Each number is 128 + 24 x the weight over its row's rms, rounded and kept within 0 to 255. Layers, rows and columns count from 0. Numbers have three digits each. The size before them is the row's rms in percent of the matrix's.

# k: layer 5 attention key, 448x448, rms 0.0768, rows 316-319, columns 112-167
# q: layer 5 attention query, 448x448, rms 0.0763, rows 317-319, columns 112-167
# v: layer 5 attention value, 448x448, rms 0.0803, rows 256-274, columns 112-167
# o: layer 5 attention output (transposed), 448x448, rms 0.0769, rows 256-274, columns 112-167
k316 105:160137145125088136116106134103080143097120058141073130113110131097140165100123128075111136099118119120137135147150142085076099166108151129117148113151148152170136138094
q317 112:111127151117143147134146125104088149135117141147123093105138122151141151159123133104143167098128153133116116124140102159114106121101129125133154147138170156151139115178
k317 105:119128156115128120136118118161108102089107154135137126120108155121141159178069134101134163121099152157069116116134112143168123077099150123127142102160132157184135125147
q318 112:147130076133122133159129146112118135108137109136127118149084120169138165114155109095100119108125092111173129112107159119130175084143054141145132140157127132138152142118
k318 107:121089119123114148156116115115123131129106119161074135118108099102149133146157150129142107111117098123139127092123123144103125112156107157101159093141130138132161130122
q319 105:123141128149105160149119100138149151125110134154102144106097099089156209130142127134122097118121171118171143125175100100118163107163136142116110161156149128074131130116
k319 106:166083149140170110139120089113154128107113131127120130146128139130147162140160148065133145138116151091168158132086109127118156154156152119141107144121147136051134116138
v256 110:161138138120128142085133164104128073092134110150119148136137102102105067097114110143136101121109087119110123079140127130144105108134099118138112088130133111119137145133
o256 105:185140085081151086167099091133142129115147132165125077143156154092150130098135145108131138111128183115164097086127144133123142123169149118141191150128087165105160115126
v257 104:120099144096150109100136111134178104149142160133113154135129127156132139118110175130135126080158142168168118109107135065141130134126111120153085137093165134116102105135
o257 108:098166168114098113117110133138094105155168091111114124150110114104154117104162104129136106145137096128145114159158122152159088155079171091163190112106140101155138130117
v258 105:098120135126145129123150126144093112100149128106045104118140138144180144115098107126097151125112154118160105084116143123118156099134118127112136092098153106137116057106
o258 112:162144119163133142130065123100112114120111136177148169115144136141127135167105117081148130116126167156133138143138128137134111134139141105114136105133108142145131108131
v259 107:146113153131140153086095147107124153109152112157150137088144087115119121093109166121164085118161176124157135127121151130134179086135117129173156127134145124110158135119
o259 111:127174158153179114140100065119156109147156146100184157102169126161161095124116120110104158110173117106151121145140134137162075179163163134150131119105119134119129147070
v260 103:149154107122152092135111056124160120138152147136156136122143120150108095117154090135114130083131174145111128116120106131128155163134154127164104146110112123104131218144
o260 101:163104130123111135105123150123095138122125129147102100092134153117110125137162164149131188086146102122114168116147123104165132131133151119105115125097124111125149125151
v261 101:153114102217119149152101146099102080134116138139142141192115114142159092138121126132146129128140112169104082154149087161132127159087124166119128108151119120151148120135
o261 106:080130152153131126154127170172169100127096085140125106146135161142114133113091133124115100106149114134122163088100081121136110127077107132128122128119149152155069171155
v262 106:115155118106125104114148146169137159145143092132149126102107146141115084152104143109118124169108104153156130102092123142159123129105133114164115149155092130154131119108
o262 109:150100155125087099114128145119178120128106109142113129127148166102142115116106105154149090091106160119146150141126137098168080159128114153096076128152130126112151148105
v263 102:135133130128122117116136159174110135136119109118106170130115156055137112147108119132144078168125159119125129130098121152096111114146179115141080151137120130160094122140
o263 108:139112113129062107122138105104165131132112151128087122127131111162138154174152099134154092129127128163152130124154123084100148181153130128164134082118099105114147093141
v264 100:153138101099164159159170168159117165128078129100149099096172087091095085178140153145129145127128137111139125107127124142155184130151123169155117117133163124137096126150
o264 110:120085110145113130118133123131133104106124172147115094145144125146154148060147124166157147105119159126146090162091172171126122136158133110147172180104155110105183084116
v265 100:106116138116152152143129095155158122126131129092127157147116132141116126121117165115119110140140134151112138119153129129143180115114132136139111141103148123115116144096
o265 108:094136159103129164127125163114105140166126081117118158110082139111118152078102112122110107124096116158138131124073122143123100097104136133136162150104133114155132122160
v266 102:155169122073113111103125108149098107138120145120137143123151118151089109108119155165119120159160150105125116103133135127125130207096154132060124130155121097100159124127
o266 107:129159120148124164121120140107163111125194148148099131126134147148125145109060128112140127116108060168104141085125112087118097130135113141140146172175135138115115127136
v267 104:118139102128161119145158082115113161143128099130136166170120117108110120126136175120133131072164176158158130156138088154122160088142160059135083104140122182161085141145
o267 111:089087148139119146118061159140098147114111140121107102130121085099132167082150144115131099171165126154112177093121125133139143157099122103110159149098121175119140119066
v268 104:082106108125130134130156177100104132151142169126136139107178115143112084128140089131150115102109183130111126176116128126144083111127136132123136117135132116163129126130
o268 110:135137136131115156151088165146148114129122109102078162109111117147168157115118129102112113101095138158101123128148170154145125138155149119156114087150159128130141144084
v269 106:132145135125130135120145104158152140112135116139114156097146120130119142108127158118123099102076123088152127083112128121142161103121124149174139109143089132103130124132
o269 103:142096113115102136171134156123152189124089158129133074160125170084170089109150120167107128132119148149100141146157143089121138089117148141152093144135139140140163118137
v270 099:137145122149143129146153096170146141185160111135173138111164117087103048152125096141132128110106155189121112123119144104126065128147143108162072114140156098137101150114
o270 105:105094156080130136091168150141101116140121131137067141126126141103155162132134101146133112166145114103096119097130141115148182174123131113117163143116115147138121098165
v271 104:132152133119150128125158155112113093169163130127094171184120131141157196121119095117104154121121165121102106125134136124123157105141104114115100188148129129089087140148
o271 100:113096173130121052100110140147108120127134089140149102102092182101084147111140108138089157125136114077117126089172101150106115136155115098118163101168116136173134133144
v272 106:119087104109132148148136128104146132137165133147107112149134154122171126218141133111139132131135052099192157123120149131127111185082141112134166141126117133079120131129
o272 114:154117115167069140165127139038115154130154122113108136124114184151146157130114126107128142142144163151145133114133096124172135133139096164136087141119133131123143130128
v273 101:105112119149137167081112099134115105116122134174165123137107171136143177125127134109133139180108149120131162121093131163129132103128061087071111112137121121150127106139
o273 109:151172110132127118129141112099123123083133120129155163132081100082126097106092147109132096095113146133147124122106122131131112158132120159109132140129143142135122144120
v274 106:138149108116125104093119152138144084117164145135136122088146105142138122135115106141125123124132094099068089145151133135157180103142162133136104118124114123185135111144
o274 097:138097147138133166124110167139134169135120092143114163158149125110121114133118155078121135117098092136152127183082088118140108087118114146145156133110122109090141096096